config.toml
n_layer = 10
d_mlp = 320
vocab_size = 3310
rope_base = 10000.0
attn_scale = 0.125
bias = "none"
tie_embeddings = false
parallel_block = false
init_std_qkv = 0.0481
init_std_o = 0.0597
init_std_up = 0.0689
optimizer = "muon_hyperball"
lr = 0.0068
beta1 = 0.95
dataset = "wikipedia_en"
Each number is 500 + 50 x the weight over the matrix's rms, rounded and kept within 0 to 999. Layers, rows and columns count from 0. Numbers have three digits each.

# q: layer 5 attention query, 128x160, rms 0.0452, rows 0-127, columns 32-63
# k: layer 5 attention key, 64x160, rms 0.0437, rows 0-63, columns 32-63
# v: layer 5 attention value, 64x160, rms 0.057, rows 0-55, columns 32-63
# o: layer 5 attention output (transposed), 128x160, rms 0.0597, rows 0-55,64-119, columns 32-63
q0:519493508505496492486486486510521501498523512485514501497503506503484492493524508501501517487499
q64:613467575548466641525418558542538556451469520493636578482578441442477551581494596522591649437517
k0:535475519576581428467540475495541484450498484548583467540541520499495511529547521529583434521557
q1:498477507507452480507478516508565430525543482490512467462490558480455505463498537495531484528488
q65:522449508516440520521542481477590508363418589406487547581507513437497522456487441505606473546487
k1:545491595528501597542402561543493589414493438397561475585515393396527538499592557561485508488467
q2:543490571494552407453486470543464500442512533496550489542487465550524499517544470507478506508533
q66:536455522536441479508536398451415520500464538510534417545464466516554518467599452460544478531537
k2:484498420426481658489506481420554467631420473447536565490417537507541502533482520509511486435482
q3:501492514514463494451455493498533466506540509513543523464500480511521508485524530509519520496481
q67:539535538522561401410548547561434473425529614561489501462598360490438447448520517481538510460450
k3:564502576409481527522378513581556505510505486459341468583523526402521469488580577488550424595535
q4:474500511480486598615508492448544459527563426454493471488547554463437506470456551527479568479542
q68:509629500535525572592428495593479486527485386476585562418546440575444517505487481476517513424477
k4:540555552448604479509452458509500517478477426531456489571470419405458463541531524528512440556440
q5:493510517495484471499511529517475494472498467488505512529462510521492490482425492494499519542531
q69:491491463520527449530523487465492537466512528465443493440501510574466489444369490424487542505468
k5:529532433534449537493643519527502463562563487489522502411512537540439440512460520573443441531437
q6:502484590433493556429423521499557481389528472486435518437563506489498430458533513472487525541515
q70:522534604412583445538451502471446523441392506445449484562582449470432459473496460463480549491491
k6:592456488513497500553425529529576554497528501478613499506493494388516585535568527471524514554547
q7:493426467597464462560494473518527554507426474432477575539476545535454472433409542552555533552510
q71:495523565470538465495390456514458597555572482516546492498618549500416448506496563492452582529485
k7:502573525519533472509508454486554594444418508482467529520539511506471469526465530531457476580514
q8:503489470502473481540465507468479613506461533453567486493449486475491541546502557505522447394536
q72:565489539418489528480433491509531609518534554419500440497536515436491540458552472529437538549613
k8:507488585472473534416474480496442382519627482507471536600526385446543478543537547432547539507549
q9:562566450578450609522468475413477487550485432501458538528518558528550424429444446475473546527549
q73:565458500450497638443512484470520454546399511508462555501491552554501384528399546472452553526442
k9:512470490514535435413496466481575466555510530571468453532440559540548497481455517493436506527487
q10:492499446469453528596530521475548452605495495483510491511422557585423507460438525482463519602570
q74:466576517503555490515452546444485579509540521460510546547488507614593508512472527499493566463471
k10:598538476500453495483505464479509489541517424549560483481469506490446394435440518508462465520460
q11:433597558465463551506483614588478427431482483482559425497458485505514573517465491477581434404499
q75:411473551510542503568604495421409456514469546550552585515521499468470481556495477564523429480480
k11:478582450432486525512507502438383524538588523485522464450436534537529499445471437483485517573476
q12:559494503550465506467492483557586433488376499591531442598505572513463472474541500587514536506536
q76:509456582455505449635493491480549468439494427490558492536506431474429509440470508485504476504469
k12:503524478504509448406447529533513524448513511420590438525504493506466510557536522480440479536472
q13:455577471606469502470478481648505521483539475455434472563557581468553530513512470453571563526493
q77:497423482473470465488533466534510560518496439579517512490567596468517487473505436547410595535511
k13:516402553444578487510486535494561575483545453473517514632539535535432485477478512439533489564473
q14:472504570536613369430550516551437404533621467511496516519494482484565478513487527547534506532477
q78:424445505580480440448488460569468415518524576543463518569549432542568474483421549497542487472466
k14:425450449460578472561483472501529526516551456506494469539506465580418474510411501503499488515442
q15:403499475466442478438489400490450568453474569496600420466614498513562414607530594502420421508503
q79:471510523508491453528528534518533494544555517476595532460519445442466497486512595486464489510498
k15:525517492587522459474471523546571523416562512527578455547557471546488602522540541534497528545533
q16:439587599495584460483514497439596493637574474527358462600466474513475451542567479531497563552484
q80:515365521560525508471490459450465607583541561548457496559399538497459509457529615505516550478547
k16:491502450533466425478479500430482520479568566530497526472535459470501419473482537493502506513441
q17:439604566447472592490486595507456484454535474596489365509530456462395501431606469477587568459539
q81:495454548530492424527506512567488450505586560486406472506530417472538496503437567516470456580491
k17:461456543543546496552429495543424532525534490411491603516547503483555556546546510530521520562454
q18:497458480509482424532453458468425476561497501536588441527491487532502435483469554515469499444504
q82:471554546529494454581567504517551494472464524376481474462470451576554541494558567450557518500510
k18:598463526491474482521446508659516491550534485532445466522495530542472480566536495481475556595531
q19:641456542509480478439439578561463559431635406485509502592446549437486521451535477505496474552478
q83:436520508455521481482512530509528522410456478515432539523536400441520514452537491480522564513498
k19:551436539538464533539377470542581483448516445537478564432535418436392507416517533575532498473448
q20:475511567437478525475457534524433656497547513584461487541506531466483411508441468535425438552498
q84:403495472464470418543464461592515558506546495415525446473498515594417529559442482581536443575516
k20:429453497531629529537521502538598470448466436419496485472473365511581638500537509491489596571464
q21:571449512464545510444494473507524535441435559494455554568575545418427427532563429446492576426558
q85:514532533497534467528507542502541464491351577548475516493558504374518511543501470472496605502577
k21:561445484514528540531570553513571509457563442471446465508575464434501576498559498512548498448549
q22:524524486471514475591438539465683611484556516525551580519542526439481495484554506542489536528557
q86:505553540593476455607552488514509574545572581486482491439578525544484428474493586491510483575470
k22:498511523528517501525545491546509462419551458578552406495476393434492477461534530453471539531543
q23:352500477481500464473387522440522414549534416584512572523514535521488492465490548542563500602539
q87:440532494475435576504510577530461426586533516505475437498457489486523429541586511530607447521586
k23:503395481518591542436554459530425503596449524374590545523432422522514518440424417615513419505466
q24:393532479540525442532487518549545526500547569520466489455518529469507456435433486503478480537457
q88:472484505578586393538484494477538507444527513509468580488513554492498486489426465480542442595490
k24:440484428456382506546485470434454539628605589551485458460359577474486517476446442444461530518439
q25:595537522518489538569471471438513454651486454451524454542503565585515520530482530488538526650530
q89:529565526380510510502428533440573418438484471411425547601517568465545489534492486514507536401456
k25:504474504632530468380454523542473598517544561454486552544466477560476435526594489557481636538403
q26:520484509538387510565423532420482620555490529484583525546474497512445367553543455540516451591574
q90:489519492479537468519516500454491515445482508545472542478519522515405487488507478589507520598427
k26:518515441478482597448502410629536494529468427510549494508441458533434549483486417505456554468499
q27:450503512489513605531673454484483537491478499425569445416523475456440404549483491523552431532384
q91:511475441531435549539494521463542476495456551491553452436489469545498446470527531439471546495461
k27:520504587567499480481471511540461577456481444589443458525474500478496527514470555473529469542431
q28:529507522574557474459442538564536467403514403490548486447519440403539615420434482515541478485584
q92:452472549483446441516506581598443424471592411473533532539528463493590564424471491455469578600592
k28:542436578502487564531395480494496572481517538527573408538555544464444488439545519530556437453546
q29:505494493529636589366555533527508513612422549481461524400538507431439504474476473493531406485458
q93:460451534444454511529390474424530529421490511460467440449578554485440442459498520485532515484428
k29:447467402623394497584483471541495481548551564526540512441495446491495495559527484491421420506517
q30:512531543383440473524468536498494456464483535532488509608494464459410409484563440504613488503531
q94:510461532468534539519529500616535545452446551494541576483562503514502506485516493523539411495487
k30:535481562526504474482523567444504452477415471417562451538573492589516528572476560556452567371547
q31:488505445470493467425382495538521454415549525495486596476514526475517480496540577488567442498536
q95:491501504625456431468519462519497508459579487462533517457469386540470441468514555569438455458430
k31:418605524447402448549582479505527529467526491467530490463578549508459470412494541506520569502509
q32:511497476495385458469525455434521514493556515461441542434510459490542569474408525521511630511455
q96:457496529530434536519523503419465500509444543480566547530462502520556537577456501513556567440505
k32:404556374518496517505519422496610561590500603582466421469479515515512528518507480458464428527476
q33:566492484498323541502581457473402536538562542495516556458490528321517416420572504460585504428558
q97:459516546439504522474419432462464489495443441471429587440545580487461551422606414459503467481532
k33:552512484413514415486410498563468530525420548420467468533518456525503462524530500508540570493499
q34:552563558473544529459500483581577501470582592415526406578526538469551541461549566382539453542575
q98:460528567472530529566423452507537523537550475532541483409532553535525530386492482534464419596515
k34:462513511503504426475493459437483510561455481556511562473432577453580347581473549491477556588504
q35:417587528515556513593536473555514422446573537445502496463521486518443492523552457434524512525512
q99:484510523507573437531457353564556615590532473524499528445475513463405517492533479473514556518553
k35:517513426531522485488567536504473443503469487528452535551477477521534467507462545545527566424511
q36:457505517432486544569489517388545553508435540511607571509464557540422438429550512409544458462483
q100:473471458515444562479572510531575516472440517511501464590457536432450536523471419552533493436400
k36:591540557525523462495551575461410484493543492439482506537511441479527530440560574557362465609543
q37:540503533390493527585490499413585489437476389499461455520577434426443488513546533526525496489495
q101:487457488428518449532491508471510521478458474461560538570542409424483542533511480550523452573455
k37:525495608492554419512494526474430409516446514571580429501560510568382599443475459517573514412565
q38:498470496566535466492461473535597540422522551493539527450457481514595537437446545467496500386533
q102:470557571393424584554439471517515540494488571529609500475476532549600421498534455562445481553528
k38:533537480558494480459467511522496518482514502491461556533483465476549454526493476473514535503492
q39:550515534491488554501492443522566488579454550607545530497435471451479532513574489577478396509496
q103:512526583558441468497451539482510465568488436622468515492471499445507484547476453511517442542490
k39:554444563567544481479583431458459542538523479528555421604500422472434462530440466427474502544545
q40:456493480447551550464519389427433462524600604532440441425472605585509455446490552511648546481461
q104:505543421428522421566543509579364438576526458476526518474433574543596542509495478393497444560518
k40:433440452620539550452530460525526547620606538510594522503443506481576569485484482493469518523436
q41:465419580530364448508492519538490553489495580558472566429501498532449511537427501441458499485451
q105:461403529497458413464411460461395439537490547560435397505485525501579434578550498499508614558509
k41:502475534447507418562478483572530542397473446472494486495514512436435389547539523505388468469483
q42:489547484453448460506483576541496506503456492548552508457517543447514472540498500506459405530469
q106:454499564491534514499520585381469432512509477548504450440494383507535506549408492499368452547481
k42:494514458514498492558508472544548608553510518470513489560427458579553490544434496508446460480474
q43:549471486606450474507421466494448542449553411443587504609518478568556402411603516513469428418490
q107:505417513455533473404486457516470588454486516433660623534566466497487481510498495561466525554490
k43:416504415548545593543508478434541515504416449518507494475467568486558466469477436583705492505448
q44:552515442584491596481632567438624458381398549512516509526509469341500541563467461460514536419526
q108:480436434509395580505469481477570490516659431567520479542490540499579526455480523511519478428579
k44:526510531451578504531497496511484468532540484504440468482485517473503400529550506504540444469507
q45:421568494517399580610516468517632475584459540401593541487519492489495546477522396527449470526523
q109:535430495583559516484478522577427564513543482496511538519506532490532434512487491551507488486540
k45:514501537638452438422557480519457483468461492500513523504568546426552454561484515487432486578577
q46:492404426474478478531555454577606550472523553572497732467516475495471559369437538499523516558514
q110:536493551463532457453422472549518568545615535426488490527491530508387431476470517488416520454511
k46:552542513613624547516462503450501549472390502455552495474532471485501500528512493516498575425494
q47:427464489449490573684506437439664579449550522416590549565503454414560483466594570514546599398489
q111:461461457523544465589597513575557527508482424615569502540469401483568478529506551573499496485422
k47:533572564488449498534428552546524466418548565454550587529440445448461527437475515565542394525537
q48:487475548414497561529546544449536550569523445597646515483504477582363542516524502512438471581536
q112:534537491518454560469505574580578585518498441537460551396526475521611588403489465486536527440517
k48:519500530520419583481516491445486455504538416524557551499527472461521450501430371557490477488421
q49:494489567533576556569597550516569477466562486435525524466468502427409560457519439476456562511597
q113:517479508459467565498595477497508425456539476564545512599407487463412500554563514539502496491570
k49:488480514573477527472524472606442596551509458419495519517512560441568554491513479537512517474472
q50:458472516427596522501521441504458512433502519590530536473622494415497459560539432416518549577484
q114:423449538557511485506603491497504467477506528554525457437470370409493489562459471574475618505512
k50:532547502541545483465537495420517548526536417602515495458480536580470428483409450480543438494418
q51:619537452473528562488570483451438542489486454482510561445570504460421487491492461506427479456505
q115:527465483498552532496427533459596509562490465538496501493448543512460468557519533447440421452501
k51:551508525535430556487566490633501444444610499464488527529543469443585499472454505494476539477491
q52:397492545484531471546584519521651537549534452443478415559509476555479543429549615529476504452466
q116:436520443478473528499494464497495402504623498539485556457521437489544537478462537480525524521510
k52:541473520493514529516545499545534496521431513490497500596513487499579565510503392447459596498440
q53:495424544485511535491538500448545551410490492566532504496571533465481448480502540543486598504477
q117:464602513453481527458469475523439580518413455488421527464552448520504479500433407537527527542455
k53:485528434448552478509559460477527492493529433492548470513513498518553560464504524432498474580479
q54:528516571505449547492482544459510541514521530536505454515430554552587568514476558518495475520690
q118:533431466538419491465569460509561473525586542461479576409458510464556524544489505543489375514543
k54:526497520461576408472509534491474530461498574559486434501556412425462454562539497391429444507452
q55:545488447442460509497511486501461501533547469446501484507478377430438501518503429506461467667485
q119:475412378357490459460426438557642591516437507498506545410465435440444463529496457551498426442394
k55:409481477488428506445496480500449520417580453563574421448470471455602578459520485526450478476539
q56:590433492429495539571585487503463445519553455578490440467452448556457488415608486500474436512576
q120:557441415406385412441489513509516469598511512566602552517440396495427546535440545482506583395474
k56:485549501520546509442459455472484443528419548424429494541502468508561467449500431480534523435495
q57:413590549473566513523511571490427428440602581450443561565542519541481445468536534476604393542472
q121:566521470423538460525612574475474420556550368526458439472519501484555468499459562404472484531555
k57:428590607562437397490474577494469459527546491574482493490546402489462603476502430547551445364480
q58:489467517467479627529449540393508544450470499453554511516432605490492506507481482569564492466540
q122:484447514385446538487537517507478524543421510496613468554435542526497507550492416529555488509486
k58:579538487568493504461556444587492581562509459516540471445511490411475535540546532532456519480598
q59:458479442557514527511481535416455444443395496572369496580443483499624560399543537468613469528472
q123:486392462558508606539398436407623488532409532450575526490503561413497481477453568518462473429385
k59:436422454508420441444580476529498483488524538536577570504505471523612457567515448487573498565529
q60:475522544489527429569503551441490487467475611519465558453547497504548532472498546490532542527534
q124:536446435490569545521571539460478529534526468554577606608419504420466469494461470534509389570596
k60:540492474564545436466569501513509616546516525555494448518540459488512553526460544551464446429484
q61:504506564471516472453425447529525535518576485551473541525523531495425490447537439498408558472575
q125:546453521420522396538489463452460508512496493440473498416542501542412477488457513451428509439501
k61:487511510485473497555429540466499457497457507420526562535563526506511518447527526509494434633468
q62:469479514470416520519529454520452577513473543481525454546530592557509450510486496506550506470460
q126:420451499434481513462512496448429528483455524461462452471575474482511527470475480510482540462497
k62:552593452612425382547476519542480529469555473468489548460536519560529495389499530483559541528526
q63:500551454457484487398499521539439470458539408450434541586477507468590443448529507541521485520442
q127:497443536543527461459482556504417553534440486524471433605448490543555528555522535499493621440520
k63:539429485572462476483447434499594478420491446530475572426541573605534467462550500507446493566510
v0:507432513577543519480547546479523587449492562517393572485502445477420528571531515395437541510469
o0:555504482446545419458556491467498439450427522423590526503505487434530500451524573492471471413535
o64:504480411541417448458497540487612503546472421393449547488527477457492499485533470535458429447405
v1:471450422460607475545502555469497498485490503592523408483514492430527512645483497498540429503595
o1:514526452487540527479594399459489502559518528493527539531437556501552567490518441539526552511514
o65:462575564517515477558564517577511443486533523541535490422511472500556616401535513500563523502505
v2:551486465578452547413523479523549483595537500508443483518581554477469467463550359563605448537493
o2:473413439472417494558456550500438446616563477575543517532476481551459393507558580482478536432504
o66:564465480514431622507405424513538542623546525503541536495474555507489555412443611509551467505615
v3:519503449454421561436474429432428485400549568507518456419430548510508539466490462513467452561570
o3:489451493518487512530521420608472475490515448523460549479553463465536429530492518517522535471579
o67:518512447460507571410435495525463495499507536577528476494353462532490556521530489466461592384436
v4:513389468481521495466409571532495485481448539476470400515469529476460465514491509541556395526538
o4:512544562572573512458530459529572487457536425503508559455581463541524521556567564504524465539431
o68:494488483402518624450468467500503560495561470556496555293512482524498533427485562468487406529636
v5:525483477504514544530400606505534530545546456527460511458515440530524564490479476447523487472461
o5:461522494447456446514491535433431567558583461467465393496478516409490476477486522458513464513500
o69:568482490533428567485438452482529603454488525489618500376468494470363513436505406584440490389433
v6:460478476509379536491544541561457544507506529559545445496594455479465555487472467535518436512514
o6:491440484529458452539439506450501543471471536453522512542474501519493581509544482513399537510489
o70:399563464461473555445482451471512540405499505449558446502550502512515416556552395576556516538472
v7:529497558483473559515522428397541428500532414454495398479495443525441571518487508490476611503487
o7:496511459459532520514461385542531557513589443561486512510533517507546540448467549506414566559493
o71:542631570521567468498521599431596447485454442479457537570441365474557502448467465477564477514557
v8:479469449413520515515429523506550480530452522513526457495400551594500527499548466473537524485523
o8:464452450486534502458617484476428501547565499470437555447476472421595525393437401510449535442544
o72:579506520434615565481411552429525541572480559451567519493521480449435467562577496432484539540583
v9:517516462432402469493529551492470421553549435470473451579515491482558460487506448546445527546500
o9:493433552532439538549512545525550615508562491457471501398514556533452489510502526485511495552445
o73:548499398503451481528563552577426479618423546515445435598570527469478429512492598466437513454610
v10:528498525557435431554533470562565607510496437566390505460548579510516441475542530452465497559557
o10:476475498499485455613514417476476562426531509519428554477495511547588561604490497509562570538474
o74:529510532471472489558539504541604478580575484479470509472501502497504467526589516519538372478569
v11:513507557538541460583616534460480535531504631583405503415576428487465514567516503509474563439525
o11:545471512490498527439483525440393537501485500474505611447497504647478503648553572503433538414509
o75:376387581554567544481401508443498561538488578595431473475530549510530492431517480469521611494434
v12:463399491497450604526519523538519450545408477480534473435454556483477480508499485514475545521465
o12:487444480519469428477584564484441340611448468422512526544619540541489526556469511542498501441415
o76:476525487472567539552512489485579505564430504481591505424532514565524416423439480534453478580536
v13:457609500582514490560574500499544554485484451554471509472549512531462497447422508511471488507455
o13:482428539391567486541495466468478483522448508573440494499516537467504493549587510491496540506421
o77:481544467554555478422504532543509493567504496489411571472477428483525507526341536507559466474391
v14:529484504507391447439543525584523539457426536390545521489468556508609420540433460447488546440496
o14:556488519437464516521554566506558487471514498457459500459448414508439447532506535539454539530546
o78:555582421515480556409481476559586524398382442426571596578531521476540542498468425474585473420426
v15:487520498483583481494461452491475552486472599502478536469501588420457527570452481511551501497464
o15:482442495446458515454464505458401502478475562532466460469478508527448440528551506498540494576517
o79:504455450476544500492491406506563442540480547509544501545549483345533469567455599521573521475406
v16:546537472455473523480564560482395481544545513515488492446463511443466459514483654407470500464533
o16:503471617463531525520475476483444414547521505413469469513480546531482501493483541519522497491458
o80:616428493469625437389544507540449472489441491378528433599558531449462401489554498472540567493456
v17:457547494517334458515407487432489478549612559503479511502532540464448516514531573509594522422492
o17:392520509536515487432552513463493465450503485462520510552495417582478474400543514510567503471441
o81:542540551473414549547489476532579460643475439594659510534459471441477437528499461528586544483484
v18:469403452606463534584504552581445552500474494528499475440461512518414540393432434536564499598508
o18:559501425412478532550478443538565518487520489494588506570468476513543585494390461502500456496488
o82:433541558550502591525404421542481555544436560455481455393539579602476444553464480450497490487468
v19:519541426529435572549458577467529552541462467467538580471553494429538431415525517499488561496497
o19:482515517489481508478539432459529464525432497462496445583606533518425526534465535470440490478419
o83:507476470473515651555441498494500486479536542510496607508490500409442494488429460483520568554515
v20:510523477582555595593480513458495508474386439485522381598497429520474470516507549450467483478458
o20:487514491543489496461470439507507512388564489437513508555510501429525460432484488486503449566453
o84:561513538410521635544517559482505570533411567397427464486540484566522448554503518491495525522435
v21:499501541470536490470571507487388571471550465500368533442481526486543518585522539586499536369538
o21:411457519564442515407538558518491439470538541568416457479487512542611464588546592483471562475549
o85:506573444430443457494528491430466453459444521466504581474498421531549464503436554467454552399487
v22:522445506439452483521517538467493469542523497541533429536500464483537469581520407588499396459527
o22:474445533496520382456457553530392503471434605522447537555557492499550502498555560502457552487369
o86:536535520480507553481544468596568466537466503560510438430499604511470504495415474470425491427531
v23:514484460475543421544425508501520470593510480522459499494518432485444515435543532457395557562427
o23:449477460431492537551597546495609497468500454497497433553503579469522511497534468532471452526441
o87:530430510427465505476499490465481578574472405591586531541498538420383478524543478470474493548453
v24:489475518525483568393436541555522534562550540480564520431503481440504573511462533543422531545565
o24:522531520485436536570539491539488594554485478541453479500547453325502417474477440513467444468585
o88:479458554491549566338467466498594480479435532579481578466554546517497485515472506494468476481410
v25:409478569495526483460541511484446519454469481516505516510454437446585561594497509407561524567468
o25:522491541533508453596476584509557517547430509494561519463563505516423542507530520491504426447547
o89:462468508471433509454461483537531474445508573454575496496409417381574544525478547413523494599491
v26:453530452513440478611442489540434474526575432539514531430507474517518519477517486553420543344457
o26:505509525515551464589469449550509441548505523471430521525506564496481477577527487464466546528400
o90:368456496455468508562448514423524500506408511579532422532487509544585497553563491605550565502533
v27:568487493411442583604460453529579513350499437409539542571432491392576503512500535592519558542433
o27:492569485548594490432430496449535465497531505507442460547509465482531412496453456497603498462591
o91:464501416444489544519452426527471490495462533424503513644506606475549422461406502547432606484493
v28:480522482486493517497494452502519532473534430468537524535468500584454604551563446550429467379501
o28:585575536419556515547551544452536594463469475516496494612640502560505474514450525494465477462450
o92:559509538536539523504507587452645497505572440530518448525522526613554423480541609606533467463552
v29:403542496499516514492499519520505471503483564528530490547498541477523525480510641495399468397507
o29:467510491501460420465543550432501381538539519454495493456472413558439521517512536556425495488525
o93:587490522549424479453516475515442568552444466379605438509432404595565564593573595614445473450527
v30:463545569559435511587581558501445593502540494516521547476437536441494577495463567458529520538441
o30:543504529459381524530565499464454563488492439484555520446518489506456572444537579455464464632436
o94:428516437564552411539512525519603492575569440573571455470403537582504476500470488517534478504412
v31:424540471606490401426429461547519545514496592479466420536520422481578527511469517493452446524551
o31:516487428551501461489392541459529490474493516411442498506493497391505426512501469459544518514523
o95:499524548467488448519567498561504549525499497562414561442520493465574462522601477527513386496533
v32:534481530472430511439489526503471545573471541507496381462571537562608464522552463490476485526491
o32:506438410518497431503586507471486517422500523487486549461484559457490546550487527550450517463480
o96:474464624480437449504378480550496551558558528555519448490524510524646508530506525526493439587434
v33:559495615511522497416514502520439488466456438479574441456452594489448415503465589461464569443476
o33:553518441557535430501546518523497505499524497487556504480524515503440487466535540547558439612518
o97:425547572506476429468524389509567455362452522532443490511550540518408438457419560472469488426474
v34:500505504501470483493490432524479502492494455403428463464497575422490519411499420447489505425502
o34:568520489481422500538402520465494548539491558533476446441445551571549531580512559507510580524481
o98:476517516533496558502523484581604480446488415474464513430489455426428605522552397503492474456375
v35:459500483424518449428503467527522502488471462526438532542558481530507575580470484508535536478467
o35:417479577505510566481518503471519473505445510440502532570474418426498456529480525498430497531534
o99:614520349569415505501468522496580519369474586406428515447493478515554568496500548450464533484534
v36:451525499525521508446516457421569419529502550424418520438439495503527561468524471553539416465452
o36:482471518446516477452494525549466434443541566461500503557488439497483502514527522528514518532496
o100:547502413535364604545473536504569488477475516591508517418390492564505585565444600522485486433517
v37:475462479519449571471407574566470498437516526433471543540507503491519528447500491422527583451495
o37:492415448526485416447450534511491460540496407478453517483477500620575527499445491530486488475413
o101:543466567410486562411437578475435420519577455531510427494490467477485424564575453533492401480528
v38:467413464523435430604517445499551480463501547585597542436564497464520608464443533565498543526541
o38:509471460517554466457437469522472548533463464476572433505516521518523520515485511466513455423484
o102:412557634515505539622576442459507429545549456537520502554566435517591516533435569514524662461466
v39:481558527550527442528524544587570477536474469506537571537479607537512467612506562525483422455394
o39:532545461515571479471517507490472502431525509496559584548497548550499541468495446440528453470490
o103:466490588505517439442581611549417546476509488485561535558503483485512622578527463605499465599535
v40:542542454547444575500479452516425512391429462547428478408489507483554487454502413538476511543486
o40:536497518571454497467456417542557506430525515499469509420499428453475511444538495483518546544527
o104:578359525515559651483552422498595536396352474503420604569587668508512529440508447521541443499412
v41:589511523567553503468442526494458582492526468574497595611512498503488443498553516499529533571530
o41:544540572488481559453572486539537448511470447541449474500532475505528411419505550570528444488546
o105:398499514531507508588523511553430563463533460475439458506455421565473472419446515568479501463385
v42:523491503628438540475509486450509551516413460447500446450477519509516557457592392545476554478543
o42:492523449489473437472535499477527475444513502566491480502484442433516537460470522528456493578489
o106:465449491497494519494440411540493450602461639541555476504488583447475554539606545490501443546475
v43:513493485545551566501485481523442497486454526561409469525470551492529459436461584491497527519490
o43:543451492554473439413544562545521582478536455481425472479445481447497444465556543416482519475506
o107:417462523529496420493450423462465532474553538400445560363513536562555454470412564475495489519465
v44:451394549479553493493522453411480523478490470403483491397463530461614410467521568510431425476507
o44:560457436521482436522539507475555524549463591474428491532504502538514447479530539518462527428374
o108:484397565582555466571586486377456490412476568402515486419506457450475472477469518524493434503551
v45:504428502556432428462495474523561466506526413560512530446444488527529423569489516437477537517474
o45:442433480535498526517473575541513503444580534406422552576512522552446492462471423541525528514429
o109:512514489463508436538528525494530499567496483541590517540451376420503490544477534549550397542433
v46:442548503480463522431557497504498533454529423491520499580535480568463461550465478500528517469464
o46:376506541406504570520478509505568519535540498499506547510448548543359521437501557552585489475442
o110:451533557589485426543491459470530497466429542443475455524505472501502510544541525403487505457484
v47:454526479537477527557494469467486446520522510449420529447485515502459478574462619533579592547556
o47:506526432504434447492540443400550571524522554575499453432392535407622481447539432460538503533582
o111:482569510427541533547450551424486447533513515507478514546515377536452485542423530473594549488535
v48:549491480479503499474509584541457568488516497504580493452461503533444601488512525511435530485453
o48:478418428558546406466490423463567422504492477479456560551496387434496452460402530428519507551436
o112:526517476543447473543443465489449528496567431535603514452437454514427564503519579536503460429437
v49:499525496462564484497445438460536417596482502445521567385512466358553411478595504450474518458491
o49:493619444581539421470558552424482534481481561532398612522463493492434518536486463580467486438444
o113:519584472462545564438490534572450470405442511502453468487573440466544612519500426346503572535468
v50:566537499579497477535454481565567486545459560374478550558437564477484512533466496527514521460520
o50:502583454491554516470503477544414541483471534509523498492505422573507491511483490552498408462445
o114:486492461539456474598541442573616401532432479495480525545471499461388456513480544537519480449476
v51:397462511434523496583474501581441467468565477570579484535486469480468447422471448511550451442517
o51:499445552430497509464555576467491476509551482461467539565396443541503487573498469478486532535560
o115:418497576467511501569529409491518409431475423543471423459612492413535468472489440530587467527424
v52:425472548492419523564475543551529465470496540586355491584501585455466471503497548498639542495480
o52:538493465561486448509456504575512519505520430537505540520482553532476547471425472458497474515457
o116:481477438431413491540573457526567476514436567514478483463570550419542513529427539551505465465644
v53:478580432519467421513603489564474449528584552520500449508552513430553476474560556599475485545513
o53:512510464485452506486409533451417501515452513505556507487466418621440477440508537471443527508422
o117:525510466463468548451521524498520446492574527540383496549592505426566471502422486476522499536452
v54:539437521449503493516548447533518464471442462604544535564519434513509430476501503524470468424484
o54:560475538489541611489476503448488502591526522530527565498539591513492510504493485447400501507504
o118:442520553568444521461448556468507531437508473543434489560459427454584516503514524525447424511501
v55:463458518532404551473589525457514563535485504536537476506556517547459509452579451488503414454455
o55:479499499419495506546428523573457526535481449527544515483391535483491489512483465508515497505525
o119:489537443524433525416572546464575558452429606524557351444542512512539485555472473567450388480441